Each number is 500 + 50 x the weight over the matrix's rms, rounded and kept within 0 to 999. Layers, rows and columns count from 0. Numbers have three digits each.

# layer 8 MLP down, 128x512, rms 0.156, rows 109-127, columns 448-511
504445453505528497504555606511474497486564575545474570431515501512452430477491434509409490355533441534538524550493579454476507514564445521502498556541435530540481554479468490463621533481480520
546517490424518492441503419564502458532480472597520432429507488534496495494502461572444545563558480500472478451529525573465485582402532417505505522473435446460516561457475496500471539397476514
528466443511459415487518501547497452481452439571466523526509528505552475482542475482510515422548538500508477630576470512592522475454470425533522473505459519436507402470533528485494500475508517
585470531462476485504535472536436479545419396572536462479387525523535466474542412576502499520514473370342616482543508532515480446451448478552501459445497454541534475532472552502537467510583508
498540533427494529384531470439517521419450455406513463454560617554551597531466489434566552512634530567522473420564529451504503427500454493506539487481563454478502400485482516558559606475551454
625488545426429497478508544456512407484473571533545424518448470395527436492584539581533478491501540515577526530475585496611442400532509480467466548484536492501412565547503395502432566546473528
573624455499482426499529550477501569553448470563451578579526535484495385447441520429477579473481505465489520500515506444549496446547520584400500541485472439563519505532558485485511514411616394
520542555531517415555513562492496495532503465472548548500599488569545486450504457463492474504472559398463473361523506468542534456456490416488454616538457534522431569520581549557548556525475489
540566549503529465599491540572503441555451441483530629460466488568436440509496462570520450483513444557510482504487453502473441431538566464526550534472431522484527549505454445502515465537495474
534515453495480533571546518516549518401586481438540510521487589393458574576496501455447540433542495458492515552474459515487467499493515474471569415489447501492453468449560515534469451592497540
499520582456543379536479417443484473460494461550442480473524566504461501544540589427538489484544576527537501493529483479515476549549450595525478518498520417496430495595443455513403506540488474
514518515537487578435541559592461536497617490486502533413472516495525556380542430460535508533607583491434547515403467533540538533359492526575571534494447586480522567506505508509536428427482496
521508466546396523536507484517596515445390498539602593490505444427434453498520431647521530447434422513471494491514477422480508459545430539482569477501509446587469560441391520594524539462513530
490438461584549472536614472484487514539493429462480515488558555536450395471542521400415501487518478540437464473499525422465495447511503474499508441433483494446427496454456443542528449576578512
533480451548481457446447509507423499395586542459550523666580482552556428484477547516437523494505594543592566476582442400434579510540501523490569514493621526529569528514503545460570501469436492
436568547521455553463479527498509512467547617540471532478583442392518459519546484512451474515470486393488515502448481437539452457558584387488495552550535644453583426524521509467590558552506473
524610563528476440460547488511556546584572596429527555533480418466523544522455566500471465506518466588626443487533556502501453520487615420510475495428545493384458539444481416485586508540552475
502620541391505427462535339506465496414472482590556462468559539526521443475492571489550493493404462525486551490539506476492443490498457492482580530543526467415460486499458490489521472567480523
567444550518505539572423538496509592538525398517548536481473502461592509545539487499564444469535536554483557527489490475560447476570503503501513514397423594444506533515509604509537490500591487